config = dict(
    num_hidden_layers=12,
    hidden_size=192,
    num_attention_heads=3,
    num_key_value_heads=3,
    head_dim=64,
    intermediate_size=256,
    vocab_size=6125,
    hidden_act='swiglu',
    norm='rmsnorm',
    norm_place='pre',
    norm_eps=1e-05,
    positions='rope',
    rope_theta=10000.0,
    rope_fraction=1.0,
    qk_norm=True,
    attn_scale=0.125,
    bias='none',
    tie_word_embeddings=False,
    parallel_block=False,
    init='orth',
    init_std_qkv=0.0316,
    init_std_o=0.0316,
    init_std_up=0.0316,
    init_std_down=0.0274,
    optimizer='muon_variant',
    learning_rate=0.00447,
    lr_mult_qkv=0.5,
    lr_mult_o=1.5,
    beta1=0.9,
    lr_head=0.00434,
    warmup_steps=42,
    schedule='wsd',
    decay_fraction=1.0,
    decay_shape='linear',
    final_lr_fraction=0.1,
    batch_tokens=[16384, 32768, 65536],
    max_seq_len=1024,
    doc_mask=True,
    train_tokens=159600000,
    max_steps=4343,
    dataset='wikipedia_en',
)
Each number is 500 + 50 x the weight over its row's rms, rounded and kept within 0 to 999. Layers, rows and columns count from 0. Numbers have three digits each. The size before them is the row's rms in percent of the matrix's.

# k: layer 8 attention key, 192x192, rms 0.0632, rows 89-127, columns 128-191
# q: layer 8 attention query, 192x192, rms 0.0657, rows 90-127, columns 128-191
# v: layer 8 attention value, 192x192, rms 0.067, rows 64-125, columns 128-191
# o: layer 8 attention output (transposed), 192x192, rms 0.172, rows 64-124, columns 128-191
k89 131:472553491515589574491478513404494478497497541447459531502434443619486516472537554448455449484548452461479531466433472475510417491374552501541564489488461503514493398575551559478582513522448622
q90 117:455569498522499430581520513622497512629466548508523500519442595490533441452445494530561475491532516555517460510447523543552400560524451581530481530483489440531480505484574520422540501657530527
k90 139:470529517467516479572539508579590520528487522366481430449431534525458519477476525559488434475423598531445424364447548477525452523495489529476558529519491386525543523491447499524485502520462540
q91 120:451501490514435520558510502453499459427512499531424500511453449532537516487595583458590508518536474495438511567603543501360589487512506516504533567545516528553459487429586474483513489492535447
k91 128:450493463472442479557475611544484594497469467481431497455548536429501544548486546512525409551522546502499502592505555580478527486517530559547517488506429428496497464443537529520512419511435511
q92 116:487441572495496471490490415513484458519523451567538565484496580510531481581541504490514578433425455487544542521507522528486507459466602428521518576400447493537501561536486415498478500590500539
k92 153:458416581503418504401548489466496422518490468449560575520477460534453590534528483532451571403482450540483431546560559396443558409458509461524568497438476486482532552510498424498473428469429559
q93 115:473530455533583398524483503568435495560511470467525418555477494576547536576549458550477584435437532369421497419530492596428480472466446480524486427549441482516569458499424514489495530559568417
k93 133:524449466590492366557478532507442480564529528487497419523446497554539565510530448452572540408510590398463514504514523490506462544517559488571486491525501459515465507474532492494395472551550452
q94 109:625592500480420399527554418578450435498427512549546468521607439501450571572549552430474461574466487497449538459489447509542486547554516550519463445457513578450451564477459484593547388426436483
k94 149:559484467512435463491513526549526538504516538523560470567573460554505460590564558496573438550465456500461527406463522557503442507521481523524483513477463473485472468430403422505587463494452522
q95 118:500438553561513527555505508439513523468442443505465474512518550523446444461486530531486475498427497493493462431502415530554534548560526505525546438517558582568493417478400502403520437531459537
k95 146:417569608568460473499577518527460490516505449542438463509509486462418495452496461581520544486565467491450469448502458522449523555504533527477513488504517478509425403483441484381491461460527626
q96 088:583574531620488500652451545556564502451502419477553437533450483544503528445523482487465468538476460503554620389462457444575509523477501526409523490506539600489491523399536497548469600459535415
k96 088:565467442453496511455454516452497520528499603566453488483535528467445540470449472512576453571534479486455498597529468582452513477554512485460461511580513515480492531471556605618489530495412537
q97 105:542471451486414450401418445448531610534452641567445527430503489498499587532510585481559544490554435494548551528534495455444543454538554530497509568496514467607438465603469599492455551509519539
k97 083:420543555512488483545567406492527498555536388390521520463476456501524378527556497438443418553475488500518445565527608465494453493385559548478503450557414469574531482573433513442489515482526488
q98 088:472516482452414489442384519532523486444500555574534474490506469560469414578467521463445474604474416385518556552581390462573509511436553479409413475503490490413485561412439509479557525459519533
k98 075:429467568542517474481544438398483482619487410478461507517503480388474535508584490478531544483416549579489499590491502456390502377554517478462530412489489548467505498490478425501415592597536450
q99 090:532581501488456453496462425541501517547522504467459519503467484537486470408447596452484435506510551580526469469627539479508474456529460470540495478513464500677447465469512578453483467492542462
k99 078:578494568468459462426448476473511539441497520538599577572477479554520480594556439482415462555529423503483501559561531501522455464408622434527513510618477508426471574559399547538441446419490513
q100 100:485514464506591504547449494553496420451464534493512460605393496548478456544518562563586455552481495450380414498522452594563484527416497484474486428504509437457574495470504493507487460516438556
k100 073:608393468430458557453443590442489467532499515509487554443560533430470468588453596478519588590460544542502555560512472540536547505553558464583486512530552615460554436484451402457445523521572505
q101 079:451507513528464517562592484476493414471476433522531485513541458498504394459583455556508457537454565532493589414457548544586452525544474465476414467649507521497473520396497554458561574504484528
k101 066:539538486523476502453469425473483522490488543451482517499478565498454476572540520536545575521482387519404407712527478490500529533474527484501574399460572512516558529538444565481542567473529560
q102 071:469577474524494538562606612489475409426500469439519520507537500555504490457579509509480408490433531410507553461438557566592493567475449466448425496611528524489554546459539542420579540435460540
k102 069:503384475479506462440411482542535545495492553554513531415563469540481532554478436469488555509545504482430462558484495417530490487472471562612510441436538450479488470473403550566449537631462568
q103 083:567529541528499506428531475528428560494525462440503511421483499567519465583481569525472474491388402551636533490551419412437508415443524526479497552467502499523474511574487526415495507582504437
k103 084:508550489591505435523489446551458484628484501567485519471469451399499477417424512544564435504497508488439442562585496490545429533518480518512545474496445451445539488433494500652466500471461457
q104 084:433551508483515458411517541448465459507465513425493584498567484472569512521493422569452533524436394581513506501604449534395494500511487554483499521624533522489445506567559623415524514538555569
k104 082:434509489521437491486462436623489559567532472489501438485459403508494535525488445459417536474477495482433507474525579441501425361511522487474487441446480444514510520427507531560509495569467455
q105 085:422459490460483564587483549502512495462513474563537436467491410563463403461511424459544521509537592503452519573497498454529432514521513414485453422505419550507539498472490519557517467529454435
k105 073:560520571491471495470453567446461550481534479502533488558457582505406480522525523547543545454487520497451440537451352496522570583553551549517452490524580518482502529465392469498535554480577610
q106 083:535497451425483506528547509477491506543553484534457482560617500475473521547494556458467437468457486540571518479543491480358501438507622435547471625560476535393531499478459462462461538547560514
k106 072:501559486581435645406526586552468458504535524509485511597434431485438463523512465521484518531456443497473533445475443588518401465510549463488446484474507559617472505472462516487530550479501509
q107 087:480537507497488418464516534492485422491471462515471483580425563513561548586531508542493551517396493533433546447427482428497526517478464576571568560522552480479495540455532420547514531429538487
k107 078:535505503499528554512495444439458470490506447527412484523553482454537474446489574506527502473465480502521472416617483557488454530489451461562495543594568546506485496521474546459529565477461460
q108 086:562449530569494522568453418564510543509545447401463499447562535521508497414500465413478493525522527539468517549456535491459491457497535396494461421400531549593544456466534518596406426516444339
k108 084:456526419505521586491501573515460507460465482495449544446537559577475430543411559542494527512444490421541479585540444503524498565534510527511530485446468515396463529441399585402558447519518528
q109 094:531484478499509560504472473503612452356558468535490502505582497530450498480455564451575508520550625511454461560418516532459506476560522513465568436466544526501583459520471518437502602557533564
k109 086:487463426535517549497635502487517454437528488518499507433537496505560540511546522488465584580485575567488511541509552458384492580546517383595421513556475495626513478480513535479460440576514436
q110 088:531393497560473537504452435568561476473496449407544453445468400572496487392472520476531534499533495482434570583523523429548546474568457434462584419390521470504521470439506519540425530599486492
k110 076:560401505420434489513483503403543462440489450482433573476585501548479535563471591554492502457380570542486473575458491531502520471536513517509542518447559487458471484441481464447556499482483476
q111 095:549385516536474606442542420609552483501566498504418436521523458451456481522545544512469483610522446557501534535528507503487487440580580532473444489494510496516555482429481535536478422564509435
k111 089:414447488449501440478554558500488437518524485552593561486454528569545437492497521453422541571554493453519536535563460461465505638443452640457589492571425573540468468452491506465508435427599517
q112 082:483563441411503560435538574497440513432481565552524415484432546510460457588509547435528482423645515502497445484493486596452529506524480553444526459638445428442566529445445438467580524490439482
k112 099:516593535472435530583449582559480477471545521546473447488490479503504445565497450509502479479427545591535580447459584473488549500483494502471413517412502601559501583589602489622432468517592580
q113 103:413543454501485578516536492505411464556460549499397544472474554455563479551480510505609531576489560499502461570339476527545457534468651462439567442551367590495510533576522528393514463471491530
k113 102:470563493504433457480437518522474532544527475478492515375456575521520568531516477447509501494574521513448423521528522528429483435516564464420536509554473495506536383528439450419513481511562476
q114 113:509457490607570540484439453536554477476558524439517445422472500490493544489592496444431631406522549444487511441500506502471581547530510539493489438498548516520518517474566420515429470536495417
k114 111:478510513454416447472308423449470422603469550472481451471386562518516481487525402456495490474574521512526452460517471486480455453522530540522595537592408510441540500536392567442454547553524510
q115 104:429470538499443514441513406512375479478535510584564573478504467573545488508500501455523533514502475586491625481492524438584562494459470455490528556525480543533526509477520434548591496552499436
k115 119:444493461588536490549602548449514436502431491497535595399547408542508564454519584563458489457509411539497499443556522494519552520450485419516517551420607513459475470485578459584609493450470427
q116 104:467533388519548497537501504513461471526569471468546543491468504450466433405473529472489550529526555441465440512460536550508481546457508413479462460464495598480452451510491524391401457500500536
k116 122:445556420528507413534518478535524487547514520489496583448472429477598444391542510448465591545490491416611518513531540520559480449453456502485531536538514511549461486495549518472498531410520523
q117 111:495535575505536456518527407527470560519601474493544460467544520532547480484514446499414454545472439474403466434564555483480533381473406458513537443517447475613361449556494430442496449533466505
k117 138:459490481537556417563508496500431494518557475492535522480496488553571510515497434482462515518583414462462566585506566464537555429588524503465563526493517545578432459519477560508504503612440548
q118 112:575572529458423570582513459441504522449491401533448474467471486453434569497519546529492529507485505453451470503571534465502460510474533530471604437463500436562443458499567452534443539507495495
k118 131:580504462530493552512432539564492553526417443472410583431475488454440529380572554530577565622511480344464481561523527514481459502547551502440433470541540454523385517572507465467419561493580565
q119 116:465561479457557488477433519570480508488545521549546569460551522505457486509477499488474490597532507484518513548439406477580430514469476572417563501465461509403428447540481396508555523422567574
k119 134:473467489496512585510444658588460512490497486513522489503530457518473465508491512513467514511544480457488423434464453532462513476502444544492544499504462353447482601530446413446502445360518498
q120 109:488480500461489485565511374539554466519573496499482518404481572481414528502533565475432524512442500538593454562530431463581556506516437458511483519520559533584539527554515598590476570450543511
k120 146:491495523499449464534515504470519469477650448413485539476394579487474528428509508482554402484536478415455498566541534468597429547554512550418525505588466495585576482555497537550520515454607415
q121 116:512394609427551591465452466500585478474549486540504462501487549487492467552578435463479560514505466415499469592528525540588401401464529505527518446487492505588571573565492407477500585511541479
k121 161:425469505345492631502442373539485388538540493505499492482507503392510461511478472501451501576481470485484435563481537488535506483456500498487543488462480519572505477542518431469444555513546542
q122 113:534413442529426470560451561543629392466582437427438535463511574538456473492449473564470462467579461537487558544439432494458546482543596505529448446479518383543540551553498565491469406515558513
k122 134:513489567456367515523514474493593435488537484506495435486526595552411493472596457548519509529587519538464522543489469518472493512541575466452438540451514504481502489488463552436456461516485578
q123 114:492485653507474535415512435479464452501467504456482498472585509544473540488467476500522559555504475595461394537430541435486465502518535505458513566434506524456408517533439498521473497575511556
k123 156:516542625559405550465581495544489444486529446492521444466563479540536507590512456504499498544490468509456494510529525462462485398542603535518541458468460498513462614585475474433476479501531523
q124 116:522601379521530522465505465605488506491534541452537522488489459481427613510457509527400576502490488450462480534400503541463452409499463508503510551447539473458524449491437471475594560382550566
k124 142:500515510580513490488429453527582493429418408500573535448523462490484573483431468564522542401503498447508508565484559506429458479513480551477571514513447494501510491551521445464533491400482520
q125 113:559479522472555467456458526556532434411557550501530521485491531419457542531481442488438476497532515495500378441440381486495424444528550515494433574517522546466540457571456561579457470576461413
k125 145:572504503442562506493396522569551422455503599560522514454505464420419548438474454514464466481520511536479483468481398544479459483512524430511489491501470480514540478436569511544509471477463516
q126 119:496461551502500576491540608517437493476550472546485531468505456545454359389505548468429486513440416532496495574449486441571454576501473421409518547486535527442447448465541472473473529601549419
k126 147:500557488481544473552497504494354514509509594510571509493441416443551442404404529538445474451425424481492524548529512465550470533498565414488544381573479549473506508492414487474559504518475393
q127 107:541441470453512559592506489535494513507532480567543549511494545515423521494421535477420384462445504465428393488527428642469483525450511568471480466594503416444448531453522546445523540537525535
k127 138:421473447521513493458487605526531534493407512536497529535409575463491464532549576542447429531471564529454378455478386568489403517523415438477415498591551533466520478537562600415527530592457549
v64 114:468548507434502440506489429539431494509609553516511569580510510531452517514430541489434578484484524476517388528544427543473458559593659480491526442468470438426584424490534574532442502439542501
o64 114:444596525497491499475483494448472494431494460431448456451519519482512544460625464445451516567488404506377495489532567489470464445422434507530535397509459550502466558456460512456408528429435441
v65 108:590555446488530524438458490497454459537446519441518500465526389505407570493547550397465469497490526515562522531467548535516458506556566581468464472508459500540503426543460493589419545396532610
o65 107:560537404530497473582506561519554488587460472478614500527502521503564558473485520476536515546507441596570597502554506449476477416481489551543566411437488577474564495415452436528535488515579446
v66 113:509441495565549536536511497439608577598474515469600528498493406548434356456518492508564478501540438574495536515496608475550501406547504515513530465509502533466491548490432567415475558483502548
o66 114:539491478529449541516586550514442472455454472516487570597519414538643513463542520460556498482487572548528446533564519545462561467514506339562529507487415452535447494537497458465543400521563485
v67 114:480454498569464390533448417511343455508385481396557545583495598445445491512509550478494438507539481554549532434454488481521451493461455611540521526497586545487530398489473565485427450497504423
o67 113:438501516475451442470436455458443558591427474488585508433481542471468548421541466474458577503503534455523524575470496530576527472562466529417525466374479518541457546453499523494537448511514464
v68 108:495483496550409521417438403539509459561468460439493473557501538550538492448440505459516484480440460558497468537535482522534460485432520505492478551487455506539407566488546554435473459504465443
o68 111:563566578496486503481515400551516484472523424514467540489495561528469505591416575492436557470543510475446573503404550500544557558490528500522493476438506507559611548458504458517485514607559597
v69 111:429548517482491354439486586449476535513429504597531481489435526563491487400492492434539536482567472560424440448465467525437494408539407509562551540527523512565404488448399429584454519501532525
o69 113:525479548529451506594541476530430483483552571508513538468507489381487523551543569454514489452512570471492584594554491495580501490506588477454524427482456532508497480489499573490460547331545535
v70 114:520567550518475475512422534551518541417471434502543512475476564548428497515473549565631475398493499510531436548491422386545627447465492483493497476398509486533464496568489466530568543461489544
o70 113:540446585506490473466508525487412457502529531530550498468533515535494436508451426454485593409513515521441567426482460495376481432499418505503571529420464567456536457567530508544499559565451516
v71 112:503514497529549445433456513465616556467486478512571535613563455547555488476543524516514556486601467462499484451432515530517520456505407512517554480559581474513576524539497433537433525443517585
o71 113:450477542455404488458444489556500539440543544488609572533494544566504526543526539563481494336479559427533557589540406419477453519474487477551472508519489506507483437564448478492492424472522549
v72 110:516442513550508517579483489426512582534563504435640448496559517467496494461558454547496516569600452552532509449528485495559524485489518507560520434539445427552582447472525515531496421619490547
o72 114:490436592560471456537544567542498443525571394483416498433493468548508537430504569532548540423465497519519425591470453541543412509490523401576435392426564478504487464510511464542563529513556457
v73 109:508335487479543461567454552522513477518459447518432474490518517494530613497512541423397450577504523448560566556530475494471592493537460509456492440503517472541480452529487509452417526426540503
o73 111:499515475493561479546494481496432614427506496529490531475443511444535511418483441539447457479513547527497518520485544505521463501450477495537431460523409519526630418443537454510545491539534571
v74 123:489463525500497512448484489483513459546500491452530520571561470516507553444370486509479495495522488424474523519474435363522471498543479472466521462634434528523550454499414530523515444466569589
o74 127:442439495447509440539524373475511424540507463478557543498478535508548464536503548568475551507488443481566500455580491551458413473487462472580444640584579449469462497536460512409504438477479441
v75 101:545427452526501569514465545482503459496484568510485547504525432567508559517400513509446459492513509515495451531453449507569441590463545463489524505546442504496483449541561488491384421504519471
o75 097:517620544440574471471409540474605465586531492525536561547587514487523490525487512633438509494445484562417508491526474501519444463379530469586452438520508549485533500451465505448533550460467383
v76 116:414652488520620450432453492482487505427509452512453503397517555470489432593535514470447576449592511405499412459471451474553527488446537492466563524518434528459427588471410484523506420498621430
o76 116:495508454418551409552576500437510485437389508539555626516486431525520449496436472485560519501487512510498583493407572406556617421541492483435460514494441462419494532436525473382525488462503543
v77 113:558551499572450468487476572416452528437463521579495525473516541556503493446478522467411477521449519450516386516528560478442487478597571457513561592512500589519526517404529427515528452509478544
o77 111:479477540533455492601523461464465538469469550449504459426569546537531458419555502451424485463452438396624463500486519518542547489496453495467498507546441462473564488469537558366577512493543482
v78 115:504569531530473496429554455480537481455409544437468486656540468479553641528491502515469472574494502476537495497562479493601471476423446497490465427414562549469492529467412508465477524518395539
o78 113:511549471439501505435490481423556547525516452483408432524488547501380472505476434494462503451391517442549600420449486510592502414516530498421581420499534450487503493496497474516496452478571474
v79 113:453413525601517459548474434466561533564522454503441549558504535456451441472483450445540498473469454466351445441493513501466482448404420471509522455467468579473502512477528432411504454451511498
o79 112:536428564502518477479457443479483435551484559566490565508637538547500538443526509513396510571603545604536507608436483470571553508538462523457485521538507501595444571492507432490486376518436502
v80 105:504565507471489469494476424553504561534453517553413563533495466555461500539569540507450549604510476508497534546464583520575548557436528445475565547459571492460545412544462541541588545498468475
o80 113:401498518458453447571506511471494506545418612521406614497510502507494463463478510589538467416393492474506442421459496503460546394560410540491613546483585447508462494472507459457541553507472448
v81 110:506486528438474482514528533459558333520463530446483506537488588584431504432485433606511450487533416452492425558542444514452458555627562435514518519517485451535482510478480483445513552556468441
o81 106:500468529564498567528541402508540639488480499504436459462479420516434500579486642513394560506518536534440510519480510515438523440571488463472528484534514536542495468428525402472531466432520559
v82 111:451514468407481495503542462587453428477468478550511534595466470470512490430506467526541545528503510499482504425489542472532506424513544480519522499391478542476504447546528511425560465619517507
o82 114:453434481550516530436553558420472593445514510467482526470529424530493449582628545480551468525482449593453458462487505514485479502476451642474495478531527416435552521513573554553557484471467448
v83 113:522429474540488539456431562468492598480502530577458478405497507492511503475517475426453476511431444520500467414528477480524454451544492614592426459418447432490596494532447501494532441528562496
o83 115:475469512484508593558596574536550516555435491472543534528488592470497450546580474504513506483456487498461513468432473492441506544521486431486601561491461496547469471449526520500482495526542584
v84 109:521435436518595495505556406596549530532335494431569444521581470413525497541540504469526504498544565527487462495538464468563460519551557425620495391446489458449424483507584505515546454599493526
o84 107:549606470575458410555512416485380405544595554505554561486479490484472355526525461470418438448484475513501488564432530522411403473511488479534516448548501582513524539550456452550565483528493499
v85 104:523445494466546563555522406509516491567493428493491443504483500623591545601514491499581545499473521423469475513443483536507473560461450478452507571542469594447567497478480479467495485371426547
o85 107:594509523536458412480480424485547518512520502449498607441532455466521541439491408412453490413473501513568521551486473465464535459475431514480492584503504457467492535552527463485495569518444485
v86 106:484552490526591469540442530508411538453551540594479467483495546468489517474471536512464555490331527516529518539493565565482473503542630459439524563531493455546448521531543526450476561574525505
o86 107:494562418519481489457524532485537347512430536476475439443448403531464493508609533464511473495581503523475642451541470457563551501511496489543576511543444497429514401425498523589550502495463471
v87 108:500503441518444456529486521467582625414482602497470569521430495563490530448507494547521513624552488537504542597526540537464450572469485464444482570545473531521485569471546409509590524508493493
o87 110:525528542544441471588552532454579472491482546481364441537471441509548574500546493493510515440526530540490485456512476547393573508532605424513540501499477411552495417578450471409563503599554562
v88 109:565501546545463476529575530461607453531528525575534485578492537498588538559566472388540526502527462480574410528540513491584488549585520501488501416513499589542462386550588427472502480442439496
o88 111:520538537500457443448479544594569573438409544510506447434518458458538501452524544572513463557507430482516519437433494466498521557484563565417543577517502496514460557588503403519593586431497527
v89 111:510530532506446500415587442573509509511533404418472469490520539447520461590483435468529572504438560476400625412660492446489475506567436460494504426548567575513513470493489509515463505514531471
o89 116:513582526525477373518484532451481516503413502516570370459434560482508467389472486404495491534440450566585519517471558515445515520566434486537518462491491540430494509526522418457489518454541543
v90 119:509516452517483538541511399581385484515530438567480521472482577513521465536441506504574471508424489436477508509481473494406528444416472514450442589470363537472454475462464573433439579479516470
o90 116:467501456523503554440507412484482548603492495543495480488446491461500569466527474524502489614553529577475506551558457557393475471550503554470514650424405490494529478559538525521393490532440449
v91 105:571498567445480540449525477525532499599513503574476526467428606578495512432483542528475487487523489570609495502541485549556547561496521608439431516532576547541493490409640516596471508493523604
o91 107:512482484527563535431525523477514543508447472526484431521492501529628501480454475456585503534466479349536564489509463486363393596545458519589541535491595479499574520457451516430511450467480535
v92 121:568549423443426519438520449453482493458525474481508470488475402500550595448511513599528432506474481494445462483512568493399465462561408507505477542517438481384446516544476469427415396510587504
o92 117:476521577544518509617446428541373478555428545478529503526484444564436537445558515480449538515454392445546502506472482527454555475553539513505511493442509561526477601539568646468425471455579511
v93 120:563550573429485546523463505522522501492525396485515437440477522526549485473464527539492537535551518512539536510513416574437412515469515452452578360514487537533470401489560537465535594410460515
o93 120:529431490443585529471522589659485447581499511523432449572430509441481581519495509388484501514543455616519489427460474478552522537525479654578424504512518480526429535512496454515467534525502459
v94 120:432464584446489326431463508321572521523479489492422483472549497425557521502535489464518502542476486410529544492434472490454529547611440481518418568498524587397471489514464487465533570483514470
o94 112:407533502544603505543449487598533549414478556585543503521411554489430528479440411507472519528484525456549514498411389478557491450521571468460507427531474575447446494542530452595517516467469560
v95 104:525533389504514606473433469567540436476548494420500500431502483365561433492493476507484481492479439547482425517542524413482624580564571520484524510537536394472438391531539548509575494438565500
o95 107:518544630523493482535486532573521543456396522435499491420526461500541511438405435426510481530509529521379493475500536513572495587492592507583487434502461422514485525452502457566396453578495504
v96 119:565512505493535457471512524469556531442541599385569458410541576492454548534430552573555530579458467427558525471333461449566493575476440496570450585539487433580480473550494459530536473478437529
o96 118:450444438568532430483549535472618496530511401619490540592509585442500364507611517567449470446464434449527537497563512500600485479526574512520452452517442430515487446499474485579470516533519608
v97 110:529556496472451455496553485603593570504514519496542545535516540541442514466440495571509461425420542455483558527461499554480441443576519474583406495448514468569458548501511540538456527431553510
o97 107:512572511540582528561510540528429470506470531516519497462463472472468451507483430469436361498472534565476547510541522489535448577488491520440494432542600465480482453531447490468623504524516382
v98 111:492446450480456563570521447432489478543576578449539499502504478479514436543574508505554497433470527553456580508506458510438475382474621467521524584412478415492477469492419404535473467507452523
o98 107:522558494577392459451467471578530513470520555489541455527486497582524424537453581511508492462466552433601436533511585499502523443564464543482451573606504499505439486484546475527566550475567511
v99 106:437443467548465445452469501533492578446532538459506454381530473513460522570481395495470387595542643474486520475477500442511574556506583442328517505422511543425462447555536488514454519428492446
o99 107:548509523469506483534376564594432432367450468541438607527492521584533492509479415614540470516451485454457456516489402512540473392565471546589530543452445565386591533457519562518498463511496410
v100 115:437426556477480583503571616455529516513454471520505519474530459454481595452541430448507586499455506480505416596440502505614531560446494578502482582548499558520467479545471492484543423547570477
o100 112:510527437520600449460468458577467457428536468516492528505482444499562482529504524593555536616506520484496413505554411525625483501523439490513521442569513397571596490434493521547426389497485529
v101 117:427450459433463514479391516510439551507582509560475512512536423448498439515514556475495591542500473520545489397492542509494501466516530554512540515500559515548491437513484473508361592567501571
o101 114:438469517508404505457517464545554408417548441507590438493512494467497522496455580509537517595484476453473580557413538515465500537485526514465496442492530463591474529454494490589513439505449457
v102 107:482456460455525594486457472483544499482481467586432539527532503468453463502453484531477547507495490459490458533463590499489419469492464520570549623500477426570582587579460472483430435444475443
o102 108:448481478441531473482378507471473535598505537441553475569552445531653425597518526546368479506502456524508541442481491525472528503497447455442472445477487456532506478400552415464509535510539514
v103 101:597509512518653470491544490483500452524577547451452491579424455447541512496550520514507511518527420546533468557486543499590499427503567467492458457452492489566417546455595443434504531570564456
o103 107:430518462493507497564520530475445395514500485438455494425538411568401486481489452502537401516545485463447484495476489472473493455448519590503460396513600579496476519507451478585570473468482616
v104 105:532505444463514441587468498476446570525454552516459598452604468570454552520522533482597496468414443557534500566482539576460492508456572524619495482455501613644484539482387524510488549479355391
o104 109:513533495552541587529593514530524496561550559424502554502513474467441500489596422558477579537543485575557451558451522533528644474449460514501501538578510493534513467587496517571578447446599554
v105 110:536607419423592521580466513540467475591483502389648517436441534553517536574536457493494606498462514542552523454553418462492467593491512513538466452462432572515555489544409540483524444502550506
o105 112:536540505531488395441526403483488517542487349451494451558520499509394492494440516420496453452527531578497463526427547538506523491502552533549458383449552494547469470532467521445484471458582479
v106 106:496500465540504447493528552427475553551525555647425467486506541602423534524543432499521493567512465554486591521486425597509518453581576467480509485517483453434541532453443483501541506548462533
o106 108:427570471529521486568462488529512548476490542516464505500471546458447540485526501467523510471468511503511446545512447459445541490469399486527566585579566515545526481454465446501470560434476436
v107 106:478438477533482510452511441471468459556491571580468511556507506549570444544530511519552397434585482564541411549477508451441515560464507518567532590457536576557517425470456468468514495539583556
o107 110:598557567471561545520447524468518541459446525522552536610482462518459395472507493436498488525501524449486512521587472545479408462490534588533492493545530465507530360503566565422465530449529462
v108 111:526497407481448468540514568444473498563595653467614422554494539423432582491482522520523537443474522521438385429484509548419566414511497482501513513538455515542494563467527533508515525496532535
o108 111:486552470518473596521485389480564470387429420477513568475560474485512446507561530521443483454465516464531495508455467504479466497459598451557494469440456593448364573551475638493466533518497519
v109 110:525498532512472529544490522502378442448509523432427475507558548470519556470471575573595464571525501514437541523569523467475447489498461420494452471450492470567522465512485457451505474470504545
o109 119:488480496527446507599481414402532546519490413538508449579468504423492537489512518540489622571493435619466564474458433522538462481406567576472474456550480439417540468544479571568449506538516554
v110 116:495437531570512413510531433464600471561474494549497557443499496467449516558409470559433466597585505551455516454561451457600469530415469540612502532534529521479559512535378458513481628438494517
o110 118:463450443489533549487475467574418490486571461504529502492512573527559469495433525376476523452480506507556524485472460545536538368460523460419477404605551381466473387468533474425478402453478498
v111 105:475496525469475542495439533423415591425490582476511524443420507437512406408486564576442477471533384503471582414489448504506547465626585523489544585556456523478464579475505601475493496494419493
o111 112:448522448494502480489464551574509557530475568484530506499551461483546536669457414470494559543481541572487468518438454514467441457516532520346489502489480511516632438551408545520508560481526565
v112 108:540452504577506555564514464471473471462492452548537448507471463497497549519507530445445542483505558486516545389565416526464488508463463464477409573438572491477460477479422514518590460481496488
o112 110:529487536423627510482563460492407460512511465509533421431498539490548474565478514456488452486396486507492452572422515499529381488516446549494562453526464488416515504537512453479591565490550501
v113 106:507458493602491505595539539516494549522533548405430471526575415511455470532471569435501512403476497583478549558458542516534539449445508586403506513510485426377497475561454538503520461520467567
o113 109:542461490464567484520458577442501449410547501453528509508481510484465480386476519488420555539513525447512478507446583484522487488551470476534492450478589509596481460509505534528518479490471520
v114 100:431565424463419499419543590515537462529516641472506486556445448555583437476541553443534449528498522467491554470429597476458618566566546484513437482462575551504582488538465536558369535454461483
o114 101:510472514451472575465452447527526576519514414464602551544481500504514558525585414571524508437503524477497526392576573481464458453497496565574574417513504493568499462519453395462458566472515526
v115 112:434482540474558442508459635577462499575517508539594444587492507493508473541551503434459558459428425542536458541571512490490444517587538523483509378605534555562558471489452463585539624481446481
o115 108:439629553504468488452561483470495502429497511410437453504468499530526495535472488535559648521576478499514525513537524516527519420491460554500594481485458523534477457451572518514386503472554528
v116 116:537446547341427468450498515485522424582535455562439522526570535582452497452510556548510500588466535546506499402478506445484493468604539519520605447572473430489439523502545533468434454507469443
o116 116:502494401561557538622505498495428526493560523550540493534420476469582478513519505461414551533501441475434539501467486433470414518476523454480528532414596454509537472464500451520550541478496512
v117 108:499464494487460573479495486431482541590584517467503516544551523538492527541466383469458492403518494513452488559487482540517617528526477557475416444450498552524495501512485465496515386532493511
o117 106:459491513529507485442470460513417532514435399517441615481504446553522452376428509572494471554498529514587571470410487507497457560452511474510554485534493481468479479460472622512474479444490453
v118 111:529561479631492514528472487521548538519552532526502517540466448423505417540546486464511427534468486486514546581549391536535483352379459396516516467458473535493554528392591471479539464567528495
o118 115:431517537462505488416520511482451492487531540530475424433585557578428414495459542427549515425479474471502552559480494518577524520510502500533477517517498415535531501505486530510538526514555432
v119 105:390563523540468423496505523491555516622461554527520527527533542543490474490484504519413469547499484498492495520431477539493489373435522445522461542470564481492509475611525515523525497572508423
o119 101:397534542475550452478476507475536512357470501499399591507489537498492545578467558563503500473455540542579597562507487430499432476552535624519418478517512428512564552440493471470656472567496542
v120 118:384533503532552434461505536522482534386470485522488547488538537589423558497430473515545525462490504490544555642601511470477482485464497556464474478497565515641471421621458474506477505496607471
o120 114:550529520440486466550521462450481531469450479477506509518444523529540615438424509520512600560452541597486621478499494491512590559536499474501581543557536532394457442436480485550420446462538434
v121 117:437560528462510494568536474401412494502556478479496515456510470569391479464419546458558453441504571496444485515480412454528521438518519607459460427535495492522485577520555535500303478521469448
o121 117:504477592470451486499440435505585504549517529437531555527476418543412638509577508530431476602525495464413441502417488469513488513510567529605486455447564496627542547459509521438508442488487538
v122 108:507478470541443583461477472530496504532528484525545555409480416491513491557485499525602438510511585527532537474461435601554598568464532387454471488462589469436623504483452537490550544512455445
o122 103:542354581517483533404569524504479529544416545521469529508490532475618491453510392510519516461521509633530453479458468488432465519561491490490588511479555436496485454525493509635595536471526437
v123 114:386462530489555479530511541501567517437558516516540525522556565559559521487561637535409555545535448482451448463450557509489501424619493493605525489441444527511537432555524377466498511482539504
o123 111:504494481501521566519407516435645489473474521554484508524538528550455484473487486513406572477537522436533564573472519463508428533568474524487465483503429494452473558433519500574579589546507465
v124 109:491503506505577546495595572467511521574478481447440497482534567480447506561480555428483438529576451550490537534522558512478493616457450528516448522548469471492411502521456484558548456569542491
o124 109:488452517568546500522509467460526564524455501483403516429454527534511444405515544537503538507468512477497523531519506532475568515542558496498565453492486565555560436561484454470404560523540482
v125 108:473542613531495538508525504549564497390563429499481479476449486485553586520490543522567503483490383541478453584463520548504507482579501421493491547584481499475481480521572441422469482421413542